Weights of a small transformer language model: 5 heads of 32 (1 for keys and values).
Each number is 128 + 32 x the weight over the matrix's rms, rounded and kept within 0 to 255. Layers, rows and columns count from 0. Numbers have three digits each.

# down: layer 8 MLP down (transposed), 640x160, rms 0.146, rows 403-552, columns 40-79
# up: layer 8 MLP up, 640x160, rms 0.15, rows 404-553, columns 40-79
down403:158139152144090111142124136130106137098133096107173128129153118129112175134102094107134114145116117126135034030117129101
up404:109094124140202143107173068166129122163110130160146148152189155106193148107114169095061044144184138134143096105114168032
down404:097099049127155219157142086091160150158124147152126079148132082173097116084080102112075114113077102085192183118111189132
up405:100105181094165149053154113092087128137062147113152092136147191083180150101078128146134125167155079160152188114077156189
down405:168057068113132133119137103088128112185073136089112059154063199084166087113140126068174157096134093170151127080029089106
up406:103175153166147106144105115107121097126142129171082151119125152088126182123159120153107148124144162129124073142096190136
down406:086134151131196102112151118127107119178169131146105161119105111145136128169088085129126143146133154155123158147192095134
up407:102120129133123118096150119153097150153115143126132160097059073064093144143103185143098152123118171108163114123171162174
down407:159095109153107119091145090119146128102167118157191130221165090133093106121128087115114126165104098172149156139123085090
up408:086150125138145156095113133141105157151105105107092115123117104070145113127132098157207133129178078111099043076189171118
down408:154124127131124119144195130152099129138141133127162108151127152142121054075114158170067152115122141140128166110132118135
up409:155078184126178114097194144145117083179133142120176105137084169090073122147154110108148168177133122128120069130129166219
down409:137081175141136111139136130189198105093142062117063139142170201106080105169143120145123125102153155145142121175160060049
up410:116134136144144158097145133093107113151134132110178146134137117125099124116172181102076116107112072128135101122088158151
down410:152093117143146169113125139124140155114088124176153147139106124163146099121118137172107128173091193124148112205127112163
up411:077196181207135159133152104157132131114114146106159129088091051119149145165114066081124071191157121118160127141126137205
down411:122150166112114110162125103140190149146152119116142083137131164132105185131206145132112110184153168091160091091105186148
up412:132161135133168119142090129094121091126110114134137108124109082122145153123081159102141096120214103160153087106186169121
down412:170137122125159151117090129148091105110168167088143142120103110146129117132142135169151113149139089098108067063129129124
up413:125105160113112139116163105168108155147088161163092131141137134128161119105117063145117092158165125170160105119136141143
down413:135139097123149119132147127113115128109139130124133166126168153148158111152129142104135133116066140105143156178122149125
up414:114129126173163146107144153135124142116102175141156146123097114104123184178104129124180144169125116135163092099132168089
down414:155170138120113145167088096087132096179174103116145095106131145130101139182166075081167171114163137123133114116092125174
up415:125072153134142121089159125134129185176086096142156128128118105064061173192136106106083085178197118167131100125137128111
down415:111206116097157127138107153153109145126166137138196119134133078158099095173111149183130106160140150097109110137122090092
up416:100171177143153219130107100100080130097072168151083144168123078088098107111156089108091081164112142089154135157105183112
down416:133176124174167166173080141143174066122133135088136121064114059099029119201165108166174123167157173080115103075145091131
up417:042126157121138117094154074105101167115131171151179094130169124143116098132137124161148153104148067138159148135182200191
down417:147126147144121151116079118117191154090101107158112151114166092182117157109163145154121174134143178086126085087078145186
up418:119177122124135099162114124164135128138151042180116102134152146150115119092133109147174125124193119113128092115163110082
down418:148157104071111132078149158103109117097113143132133097146130142140130106075173148089079123080171145118132125164101168139
up419:133186101148091117112193144139149180144124082147174079169164157168154105136095115118154113162140125107095090127108127102
down419:143145151138142139186085131050146145123134209146107126107065119159098133143165134112119124119110171060124132082150144090
up420:097121176133120184091110102089096110156110136178115101120112163133115143128150127116162081163118105155086097122127124070
down420:199115155163168086148150098094119088136112099114165131168154103140144111097078123121151116139149149138145113030159136161
up421:127129115092137109096148149152142185122114122142191098092136146096139151133106074116207106126138045103126105153145158095
down421:131153131133129162134086154147074096142136163156162141169135127120122159154159120137123125161132131146133056087121112128
up422:107144152055178189052130121157103096137103147129100095176062146101080114090147056155177090134109094126143159119157160131
down422:154065088140137099187166166148113126151119104075120144134139140119199140104162164119084128131127132123129148109142139086
up423:145199092103105129097086129139072145110101044090136115137184174072117116187123168161153124130145137108136200150120103122
down423:076138169138114153130174217169057171118167105158085130110150179161182172146115130118111068060129059131127068171124132109
up424:092118138147120148136147166162076114118093188135171160087108152121120150119140054072204123122136139120094118148119118124
down424:134152118107162127108101110146131137174136105119119143145117143138140106052123158142121137136078157126157119255136105091
up425:134139109168084149102129144131103109132124164107149114116104185106075161143114058151135176130130173129141144100148168121
down425:077132144086140111130107122155093113122116125125101107145137130189130102123117148104146147116137103142151169172161165102
up426:072060137214153094125174143128112134152136143120144124137136160129061130126169105150148109080119130080157145140107116123
down426:147153121096140105130112104124123147129113156106142078098148146167125090158135093157156164094128135162173177167099124164
up427:146111123168092100107123119154148233122150136084105119107191140101119153146063145132165116185107082142114147152147159115
down427:094141160095117179192125105137150123115140139208116129128092090108132084105133128166110108088115100131133057178148142202
up428:073095100142144131127153175098122122129111151138149122107034162140079180120096080107145115157152095157058122092148146109
down428:109108132118144099089148130154151106135153161107203120131131179101107161113148107155086136105127105152139180150187152094
up429:095157197157154156071103163069116148121084162113176170178092168128142121130141138104124151134159103134115080131095118186
down429:125115083134108103108149183130136121126131124144094098122217142092138095176083146086082128104150136151107107248133140136
up430:173183152094124185100065154090109153148092105126152084128164128030146118162121109143152090165175110093153100079142164126
down430:132100126144121125121103151137141140176139128139170146057149179122137153129161050148183148158136151090066082122128197116
up431:165166181106132082101141155149138140134112085135147153136154034080136090113109152078130140126115166119149106138206152179
down431:119114123074073169124107096124137104138094186143100128138106153123108135122144104172142138116140139155114119223047120095
up432:100093160144098200119098158131061194111065160115161135109128145045147156157106127132127099155132166150070115067065147101
down432:131107117081117111109098130125131100136102096154174154136138124089146171136137127144153148130126171118127095084074139126
up433:109176146156137124134199123104137136136091149095105138090057181124122151155075094121069121135076126089120118099141169139
down433:131093152077167082134153142172072126126123118094169073163124107150137092153098100146105140110139113142098198153100168136
up434:127123104114172116074150089141135121144085058150225099161109077118144181138067138104066085134114129157084116149165129146
down434:137101137066078113062142112136122165116119131099069126097182176192121096149143181121135175108128162095170116150116077144
up435:098138138119144148072167054115112209144125165147123099193126095138136088120154060182184107169221116185102093100125163146
down435:097102122143049171187119120111209187116177146166084147101172137123119116131127175090155095164170122063107091115054138126
up436:147131141158089103093173104134104103142063171158115124111068127150115188159118141165127148124168111089096130137139116133
down436:153072132152150136121129108119142111177097141125155120122158097118137191102088099166139126125118146136136086128116117133
up437:179139156152106148084148118192096141147110123128122136179125112105132149182118076164106089096138157146128154126090143113
down437:174085124091160151167122104127125108131159124170166127133147118155167164116171125091128121113088139142081106174144114109
up438:102244156111147120106119023127098190147087138095157115099087125142086137143107156149142167162146114177135061123139162111
down438:087117103099097080149099156159105104156057123089169135124115128122093136160049182053111097177126113138074092155133154166
up439:144128124109101153130126051088132123104089127155155145152123083131150070110101178139122119083200131107088156112123161125
down439:130131184156090091102132118175108092093144112126118070171135153079105125151134118172114096107123201190123173054098170091
up440:113186140136072175111080128117125139157137129145113091161179191089158105143145064099167168166154121136248141091155132117
down440:131094119130145043142130076160148124080201114129121144170179114156128093109061170115090161147095109097144144109106143143
up441:129108109083165162074142110093112101121129091186135107149126117129120104138089061068122169111112086203123103128131137149
down441:112065108193078130082168167125121119121126063176127170090142103124139086079192104136091151152130096160162127171150080095
up442:125137141187143099047094187117133141153122161120135114148094150137119085155061089122172084206130119138069142126128147171
down442:161127119169125072134198136138101174062096127088154063088139170083089151146116119087131123159125127111117101187167123143
up443:099108177133143138090120061116112110190114101159171146235165120128142094099154105139153130113118082158184141141106160164
down443:077131111126093118144155121098122184119161108119137082123079016144145109153072153124167109152130156092096068122132162127
up444:156141178090060093154104056126091174150087159140104140125170119074148170150132133163136050154094088164185113128153105152
down444:110057169114100153122100115090150128106122112095118131102059133122131097112112116097112117089157169130166148137181024124
up445:121165107152206134142121110156087110118130099205204118136095108158102158131099108135116077136113136125164111117120136139
down445:134163094142113109162129110113165138142121185076148098130077117121156112100142206119070122129153163132157198133083115115
up446:113151089111095107125149114097063119142130143118157158090114159145074131134167108141088147129156135120147102080141130096
down446:061168123142053108164118076168179147200132132137145088133182125135111112133129140095109144118050135141100137185165135131
up447:085134129095116072130102071160122125162128128121150091179119070104127113158150186112117109112156048149112114161095164099
down447:089160156149171185131095098160083105095121156122149131100147103138134120136136099122170128150163114078138131142122130139
up448:115143130132133100112171142105122096132146082190152134147127107118146170127060175088067100149143139115147137155133140180
down448:151146138146114125175144143112113161164083137095082067128095103155094128114142124147117186172122076128125132191160153119
up449:088211166076153112152139046106079109109059134105145130245139111156120081161122074128142139180074101192099099095129123148
down449:074117111126132161123125208131125127127157099151133119170188106123183164133128068158128085145125129123157038135100135138
up450:071097202049170066118125130107144110106082118112122143123145141127133114133123168129157119159114120163172170146145184171
down450:117096100154128112166080123108110140110138138134150069106161082091148151161171175138138143125167093117057115116136145171
up451:188133154103100080168087090100027139127073172043132103146119171094144136151128117145114143150136095080146117112157167137
down451:092131158118148144104178138114108153170125136118175137155139150146171096172113106156077129139164172138092143206108135078
up452:095186178159143111134098032105100115131090110140120086146132141171073082135143146101110120170101070164191170085169123147
down452:141082082143062118125147128126143125129138056091092079127154129151095123144177114125139129121108148135115103156103113081
up453:117209106168087112028142142137157135144105139136128124143123094160104149133145094175159137105104108143118147118142146155
down453:095049144148167119151127113165159067103100137171107139148165132081147151119106100190144118176149143130121102127123164165
up454:116166092098128104124188107140101134138141136132183135126156160146159134127097127135117173116181101091154105054190126126
down454:181075137134089154105139130106122150139145166144166150184096176104127152104115123112100146109101146144158076108127104032
up455:070218099088157115066144086102122144171169124110178110126080070079168129134063151142100141072136132139178148134085165080
down455:104097074108098143085149171158128144099185162089156116114173168078117120124178129114143153120190105148137107094155082063
up456:110135110195093153096152148144106158159139139137167102130150134118096127131153086086160148132098168224154170146104147155
down456:106102113139099148160149198183110117079177146088119191099168184105151083153106144084145188089147144173122130162115198110
up457:158109109083140144126127108070117127157076117184093095145140129032083126147134205147139139128132101147190096129115142135
down457:122152133180116134115172085173165160145057080038152069124099109222154156093095152132174126087115170075087104121124145114
up458:101172074195147140125161094054131178133093075148107134117158099071106120122139077127154121171210118192150105119143102046
down458:128134140180094166124080117122119131157118153120104098086110131090088130112091119148143106144145102118169139111072129149
up459:167154113083149143130145145127153147169078176103137145135114159096142111115159124136131176131130127188098076127133158149
down459:151111170070206166129035150132191103120103064073111102164167155086193094170142138041158117151075105171122110099074145155
up460:054143139142142125149109090120115083158118126106106166158152142152127167143061148141125095195116081128164138084140151148
down460:169073103100080154146126121137080088103128096092096134103088114069030072114152150131154068133170107148141131103126141128
up461:126119137151177137156165195141100110151087135109145166162192076121146130177087043143105122115126096093091094073130161181
down461:140122183084201148106144086172118068108136096090120121114177133113120099123119136115067086156056156168155093143224135069
up462:144115096133143082114123136154120127133109082124116135158169157098091085150198125128087107098145170175195095142114168186
down462:138147154159124185122122150131119159072132187175111136098132098144104165143152127149127152093160149136115144175145130128
up463:141112118188153110167116174137084093110126167134162113209083091122081105087095078172181093119129145168147140141128145185
down463:119136165132104084139126199142091162080149183073190142074153116139137184198087108078077148165172149160103118091091109145
up464:141114164160169160137157107116071165110118154166156130212184122130062113143120117104129072211112127127139129085132103134
down464:116181102163136150143081112048097179132103132136171134115144051082121051156177117188155130104110155097098112050158126177
up465:154114136166087109113142124062084163094127172191152140187137170077171119166109112157131123152117125149173093134118165108
down465:065156100161113147195089166153113155120173103090152104094104043106193165137105162141121123171100203094192147126161077095
up466:150145165160107156160132143061082119108123068143150097097186113149087188147109111033155145109103089226159097144161126069
down466:109050106146098239116158174150128126087174043164179149151159157114125050161160141165159097101084148159115148119156102109
up467:113175144169113122124126119140160146106127132152166103159171079142159128175092147151146154120220080157097094145122150172
down467:118119081131089126157088135080170209106104094111136112141102220172116137126161142142143096115081153105144156120134077127
up468:126159143137178068115118131134117143177122185116101159129151092111048154096136144135112124102159122120113129100136140165
down468:065105083093129164086134125133142129093104115123119153114154140063138107129103161099132117132160119119099109186072150121
up469:093180108137110182069107143106107132111130156124142096155115110154083128177138071145100113162116161128077141144087131110
down469:061126153117124079161134140170076107165062127105118105157148154094143121158077189131122106138113109172135149097091163153
up470:121143122094123062153178067140100160150099089089129082042190127131098181130096145139137089132135099181137159137198193167
down470:166170148129129170174081169113110186096121127153137122071047141085190116145168145056137124135136121131060073073116151152
up471:155154186106108097074139139116143167153058130089144106103056099119127075103151143169197081164117104185137147117135139122
down471:171080124149133083116099119125105176089119182116132104111184119116120159143172117175081156148137153031092096122118186093
up472:117123102148123100134103118091138211126109151168125099115133147119133083164083057152141125163119128109227121119136152145
down472:148110105159138127135160171131124112141137108131169155161149125152128084154135113154138134163111061114058142232079097146
up473:106115127117124068144167160103076167154102098147109104144081051094099102140128110098072145087101109141127130123191141142
down473:120159142130155155169120138133150139124145136135090116109172123108162103131069101149150092197122080132120115183108155177
up474:116136152156165146087149100116090090142130092151112145129132159099094089174075134080079130150166094089114108123158165125
down474:087137168118093155153128126116170177106165158118133148057133134104129169148120109134126177102096136095115129165165100124
up475:152148159077136109064111119141095075129108116123159090191102116110149077128102146150098129089080084121148139113142138055
down475:060066065171099136156163118105118153168147148067145145085158091139151127119129139136086144101160117121129131165174168164
up476:098130125076165086086195125094111176135165141102110075100191152153140086175164110150170143133155109145200108092105139099
down476:107132116139088100120113149137138110107126134163135140179100161100105143165102094075143129173149093151119081176128112142
up477:094122152110081157116112124118130113151130184118149143082089131113115109121133155126151106078092133130082140121112160140
down477:142132108166153184178081169061130153084108163114142183084158089140103207136135103156124152092171089084129123140172097123
up478:093182180104146155149124073128090114169035227147172124150133169121080154149064076113073112097114097179113141140141138127
down478:094143121112122116142142161167131072169135181190174132124145155123106103175095123127058093145148129137155151174151118052
up479:127114150192171123116167095104151114186083177166100081180140130155101063080174102085152083120138146109086093142134140128
down479:121084120164106095150111091152134150158143124150148166173134077123147182115125131133110157136129135097125085146087087141
up480:095163164137150108114172104099133144142074079164174095145096124139126118131115115123167150104113020107085165137108171116
down480:152096130143159115117149070180144092134140157177136180113113137153202146094158062123126141051132179120117220088187129125
up481:122147111129148119055113132119118157134102122140151110168134087114070098118137139096106130154152070174093138127157138134
down481:112054126158102119105109141143141106106105177101150181098161100130138107165132091134195106105128158119059121181148140171
up482:138129140177183118092118075122100148116107160097143101122097087147103123113109155194154109100132083095071079112164192204
down482:117121112132149121119095142123104140085166189147095132091149121128125068076125118135118127009121138114104157000115113151
up483:166140099196169143117130083130069157157109096114124105152146167090147086103147175127151110191117123153126060124140149170
down483:127124171179149146122113128115109179085090112143095148134168156163148094107124123183099121097149162137138177168079132117
up484:134156141169109131128100051106133152157119162108178151177147094110138094120141036102101098154131110071138128108222158143
down484:152123136064155119104132141164130092126223091137146080172129121162043149075050151155054092149191155179125128137139111072
up485:155147128084118125087104089155134121147127165124173116140099070135061191205114104074094102147127101113127130141182138205
down485:163123157116106157121088171082093184153164110095111140165131136127167074098116114160162115112175084175123105209142164088
up486:132106193120192098147125151128053150127098147094137133107118097135177132139144156140102116102197127166100161173141135129
down486:080136131121137132155153122089156138122142094145114155156167181144098138129167145175198161084125152175163140127125105088
up487:108248130142135169158149106095141191167057173111101126141126106095108116090068137168145126165095107118182196140141135129
down487:141167158152110215139073131134180154153124122132115140072125151172131126121142099163157172058070161109072131176083170137
up488:115138193189123106110169143094083150169129171174156124128149114139167073102123052119155115086099100163114115135150172160
down488:118147180105078146079108191093168099110162096086140161166096143119099134112114109168126194091119149174125118081081100114
up489:131141127104118102097121065130128110073160187164137144117071111146074145145121125124106045086117119128140093140182192128
down489:172110092165128092082154111108162073123126132183055137111122132106068143134134162096098092164087156095184142094106116091
up490:146130096110139188141144158125127090183119186177179128122127134123138093131167109162094177068124150079151129146136126084
down490:119107150126124105161142152136132146126110109071147151126108107158110137163136156106151187155103148078159128119123179122
up491:109160177131108130089124124171096115137150126090141158115151138140104144138101132057081063094151098135135124118189142118
down491:096116186113087165138052153072127147121138141107121130140091107091156085098148116144126137126117135138155118087073105127
up492:169183122130108128123134128083117133119146127147098127115141058179089196109165137150115122088137127197101118125180152129
down492:115117122101164107090124130136145081144170112095096119074096125110140111135111159163133120138109150170145119112028154146
up493:083176164118103112111162116131132126153125102137146165134086049092078154144143096139173127116132127096123127068126156148
down493:123128150108156100134150105133152104137132128171158171125130108171133117127133148119116112162129118092138136185128124117
up494:166113078133132118117114152114048132123063147134181133131098182140144133147132091106207111139138109139146092137108159122
down494:146109099140116108103119116128085108100087176118178131163090111122121174143098116127176147156104129144084067074091133117
up495:117108143099117066104114129031118130108057117116127115112155107134130111186188177092091130162104125136176133081125179138
down495:106150113134197097129121144107130086134190160151141139146111119113129123156117161150136140075121132104154130142084203090
up496:136172169120128074124138095082126146131098124190133105147153095108114146104085166104097140184133107152124161174141116137
down496:149144131143117163096118162086064101114121108121066154134117154065124128111152118122182131164147109122136090160100128156
up497:103106180113208126060110093099162094204115164173180184106111099131111116155142132120039075087156161106151092135100163074
down497:115155177100094103121067097056113153073071108093065142153142153190161140146139138146108152155136168111097107185118153117
up498:158188158104081084119116108096085145127144138142118129212054073166103126127089160086103129165083061146151158080184131159
down498:104136059141155129151099187167118193162140125093140119119118132102102122074102120116156147158141068129095112219095116093
up499:102203111120108167144047145147120087136079177108174158162195123123084144147196091117103123097115067128126095135141139078
down499:125099100066138152136124108054161159142133173119092106178102081127067165067156083106131124148129184094129107086142103122
up500:067117113136134106102092125147083185122088175146149178089138061139113086198124128103166123132148116161072090062095145161
down500:078127076139103111140104117125096125139132170179094170179186105169088097133132103159122134033121118165166103131070120145
up501:132107146135179141116128105091128155136094094139183113101149168112153136122061090158166145119169118080127144139170142184
down501:106138096217083135132029171108139142031099148179087143082172110122110172087175155113123086176153128178138056085119128176
up502:106193108157183198146130138114146138113135143108165119178160122113168137169150088142129096117128109157156093141158154137
down502:087081114119196161142111172119160192167092125116115139133193123139138154116201101103148066100126126098160087140128103146
up503:119104126105178106087112130066132142111101084081116127097155149149039150084089112142143114202160095190100163175084147117
down503:138152200138112085142072126110109163163080137187100150154081163101165128140138160124143194077122156140024180080133202187
up504:136122150094099143120142158079127128136101181142078127134113139125177125114133110106109134169124174135121116144109149148
down504:133133184116139087134086113132131104151102145090150129146137118109085115138157151110123156142113138172130135180158166073
up505:087122079050140133114099028118163130110110148141160148167112170118106106147097092087188105142154077140169139150157138090
down505:141133139113133111173079150159094135133127092098137156098092137177119100163119158142128116122123163115131131058102156142
up506:067166130187142074109092152144104140111137176166118109131119152147139085165108110113116145102159122138130131128131151088
down506:143124085173139150137145125183110154099155132153108132125243145125162189140125128107107125176117114145166138179116098111
up507:090170114149104128111181140086126067161138092143144161151159134100131115171080121085080171131135121164105132085116212105
down507:108110137134106152117065127119109137122156174148204104165119150155079139151131146145064147124064106165166151139095078141
up508:126127108154170113085112112120118157114107098178143181122174102068109145127080117109112136158137117134133112170129163138
down508:101105080164152109090159134115120116159142149137144145083171149112093117114108130098123127127171127146148153186110152095
up509:116157157057144113124175126162139124108119122113195050146163166124128092124100177106160179099115062174080166145082127123
down509:166123090141133136179148102155137154145130117096125123116125158099145166150212113137158093160126180121129175143101090101
up510:159127088151100132114171136139123120149064059122163117135124096145081075146141082184116086172189103186112118113139146139
down510:093078108189177173167120151104121085149118081105189216154077154207106211087167124122139126135121164096121170095149114130
up511:129111219119107171144076133069130129146115130139163195135164099093165103160136074120124153129163084136133151144141156133
down511:159106135107155197146082151121107139111106150156125119175105169145116136203178132139143127129134147101140131126117072167
up512:082126111083139183080160106176106167137082100117125137113055107055110176158115109191118172123108074098160124121151173139
down512:172143143170127072079129114146151141124133098169133098104125190133162110085131184077117122129133147125141162164150171149
up513:116101140077119104134167118167116167161120177069124100084160089127113127154127071188112105157204145168119188119122126155
down513:102097153114139137082162049122103153134110137169144143126083100107115127146125136119103112137137101145050096132134125164
up514:106142140157144128083158122125088088136074118093109133165120121135074109107151133073127089146136095139137139144150124121
down514:103083137095139129129147104115096103107086172110149128175117151152160093133156122105109153116134092127137146176106118131
up515:150135216130140140068189142133104076161104093153130056193127164099113166138169154110105042152161066146111108094136112161
down515:127137154100090113107096157143121152157125108116131171168130089118136116180128133188148104112163156156068082064138198153
up516:129173173116094110127130133102113142144086075092209176130130147143165099116109148088108152160110091129122153134129136158
down516:102136161123150119108159104160123066182121158103158070083103110126137086174139145120145162118172142139098169132141131143
up517:166147105109135116114160144100068082168117096171145104167131158104143135116143132128088153181159109123189116137139115156
down517:133138159151149116162093105122129091165169157101143099173107126135125096135089134139116090138145120167165160146115097104
up518:120136149159165093071100107149115141151110167147174156118122098103117134168097136158094138124153143127125168108093148146
down518:141111135118102110102074127125111140086163160135102109121134122173159078133145136143075117127089147114100143214109127127
up519:093091109104157165128149141091118103209121105134138087127151164099119098081143116044118135100164112161148151091119126159
down519:101145039142071186113118117093134172158026157104156105158069144117109110103129118099158094079057117141119171081084114165
up520:176156080169122185126155133136125215145082095168134108102075071138147107160109131198094121168167090120129142166150163123
down520:133140114173118118144144151136116145162152122153088101119095147073176176081129076160157134128140113136138154089096102077
up521:110123126090204192160147069126151142150112187144131115119131145114115176110132102135125075065170092088113096080219152107
down521:134090113132141155067141145142153101107103092139178123147159085104155116145091194099096131142109101118174192092114133097
up522:104043158070172150041134075125104189170098147090146105205118128163076115116134135083204061150209109148133178103106173150
down522:094105132080100108088133074147061077131124223123105158057173153169106124105120125095081157171145108171103064111140126127
up523:090127164163167181160143172140079082139100143172124099156085142141092080170120119120143079168141152115123120114162198165
down523:189117096076119121129137142079178187174133166096167128078157116123179172115127157121160126098156145103078096105151146080
up524:140166118175146189119140142143125113124152107122127148112150148125146167164113087183154102140143128153159131159100128094
down524:144120134119095147107117145109178077136164092146173101154124146119158159135141139115154104124111107135132060045112108165
up525:142114157171166116073134147116074110112143135136095140159150135054084109115133101154200141137174126132171095096114162141
down525:105127146129098176133138134138131175103118136112116182074113145119123161126156119105163142161135162076135086204143116118
up526:114198112127147094102121069106142140185095117167117168168158124106137144083101136076130097126128112173165160151129149169
down526:101051121127108151104138124152104081194097127159138124177129094153138104116093140129128146070048134072164124163159158101
up527:163136122131157110131117138065101110122113182128102116073138088083102142139136183049134166084137105078164131126085165133
down527:119140149099150136178144122115100128116146110173097100109134174100154091145135086153127078118152161156093118196166133167
up528:147130149121136100132100106098081183125081085106070095106126147055111134140137123089166120110137125156125103074091171102
down528:138148135088097172140152150149070147116156155165175158141148132096200198122145134165127149101139143119129114119103124123
up529:169126128156107157114108159103111089160101124149138136140120118117087176167141158126085106091107122098159153071109108089
down529:131066147068131107106160055158166103132096102138145130165131129130140117131109099165136145148120137085140133094130119121
up530:112158077161191143038153134144127142187130126129244116216072083126130193148111100146088104070164079136150090109152130169
down530:111103052142124170072168137087141076186131033146143144093044188140091094114204168166172118173168112106144128137109087101
up531:162100127097135144062129184107081170150084124110162079094115182079181176147155112153191169113147118111127105108172169122
down531:110115140112119117147172147122141136145120128066191078106169136111129160109138146125151144102156133139103073143140145126
up532:120135147169145177118157179110093096134116101151119156185143088100105142145160046163150092168143087182121044107083144125
down532:132107042109120145125117074105137145165112188046114120138081130161108092145075179148127202108144108132095164096103148201
up533:113130139202146096138136130088122137121078101131133099124113093090117178087100199148136078120176100130147089164112088127
down533:122104107093168120113116155114148104113169112114191147130134105161152118083140095143110147132130137151043197149147153183
up534:098224122086135099020105188127123155164104142144124069169183131142102122133137100117122130130154186134148131134097162121
down534:138084139157135077104123122176104093155144090058110145119116134149085139121104165080120114161062119128093143045034169209
up535:107149196172172145099076105120157101131124109103121085208162078137098107173082146166199082115132083110164132143136114108
down535:118147097145134142109130125093129197165106130097123178129115154095104128170178179140063186130125122133117115067126100163
up536:092191128163144165109107096114091184153115132122108175136102063091076096175129130190124114159154115144167118125109137176
down536:106157144107078168081082152144110103112109125149094129112123121072178149069177129085185149115089162062165125110106130118
up537:113139113133144100051113146119131134155103139139145109114093099116106117168141139146126120119138114094119142103158156124
down537:071130135133122132133118153115115130133146157141134113115109134153194079105168128134075135135147123113092139177105114120
up538:123180142120146134120165130156098128105111153100145163122096117109059112117094149122115164100079149098142140143145150135
down538:115144151126134099110099108074109140146143148101112125149205129081170118138136108115139119139149121175126142167095198183
up539:114161103119159129125151054181115133088101113152168133149109166062148058140179145104159158113147087196123114128142199191
down539:097152215121110105066145130124145124126102116107132162086102166178088057173170156105126137090159116072101139181120150087
up540:117160176131184171111072131126065141176119131120184119155113131147085148073133123145208093115150132143097087148102162147
down540:102173144140138152108124177164136094119182146119125137160118105139154155165087104139135097149163133160123076103151119184
up541:153194174159137126101169119120116139159100160124119111120149129130108140147180124126137099080116104172154106118141132110
down541:164111106152147103111109187121106099131161130068157146111114126119136133101123131112177120143129119124112127044130145113
up542:136151114097092194063081123147120134168098100113099084149171043074143096114055149141094097127161160106072104099077161095
down542:107134173148078139119138057107120187112132131138095164114149107164135066144117135121148104093129140164173134144132119141
up543:095126221168147089142117101140090103158061159134185058116117164115146087172108095068136136139131084160137146116101161222
down543:115155123080155211111155136042151186154081106107237093126055113126116185105100141141167116110123070123095175125154106122
up544:069151154179152134107188154133108118183105086116140123129124124131176145112174048102065111179159064143187157081182144112
down544:130193158129162106111138133114138141141130202111189150063143109219152138096138164181069110102104120070096134195146152199
up545:123137129116146155144109062110109092166112175107187110153088122121097155141131118132151144110066148140112140104162187175
down545:094168170166096118133127169103134125206141094144121117090097099122152138204092125110057133086127109058073138092126141132
up546:137198171157155158143176091054123150152101215169143132173065111090097129098138174182110159201125095110134146109153138147
down546:161122136110039180115144160103099158142157145104138129147127220090155111124136081119155111091120108118065102081118131114
up547:171060229101161156120097145144155113109151167099148161136164087131114078105154092120116119096164088118117161137141171158
down547:094110104129153138149148122158113086137169132073122099120118184114107120142083140126110155100169103161160124189124187082
up548:124138105072113133147095110064127184133118193104140045220158162117108137162080114152091074180154082182199110106180112137
down548:084184181149085191120147164164140143093110107126174106147142168130117112136136038153148069187097121198125055072099131073
up549:092112143156117197097174148103089102161131179128140169161132110146117112168080121120108111179153135158186084111133107132
down549:169134145149119121155171120107132142121098145070170136152100175148086140158097137076137112170162153119086148118156166064
up550:139169108134139168109114107112104207119098098130131160110129130092136200105185107169067097114176102235162096081107122137
down550:170130127154078045088167167086106132102121117101136100137153129119094120121057155123122084150153123143114123118088145094
up551:146139133122177139080095149176088148155139080176151138147162147107140126140146129143135161182148134170109139147167133175
down551:150174127208096154134123162144117088160196146186114086140118119143139127119115144156126115072087088165095092165122121181
up552:109098140100164179055150180080059087123095177141124148164148127092085145152111068133210142202172089173137157137132117144
down552:140079178160126108108145197152124142130108172107141110141103082101164132129131100128122134122152111117123063136138128131
up553:123153144150101146147101096074076175119124131184111169096145090164083160090152106095102053114127134177120132115162141202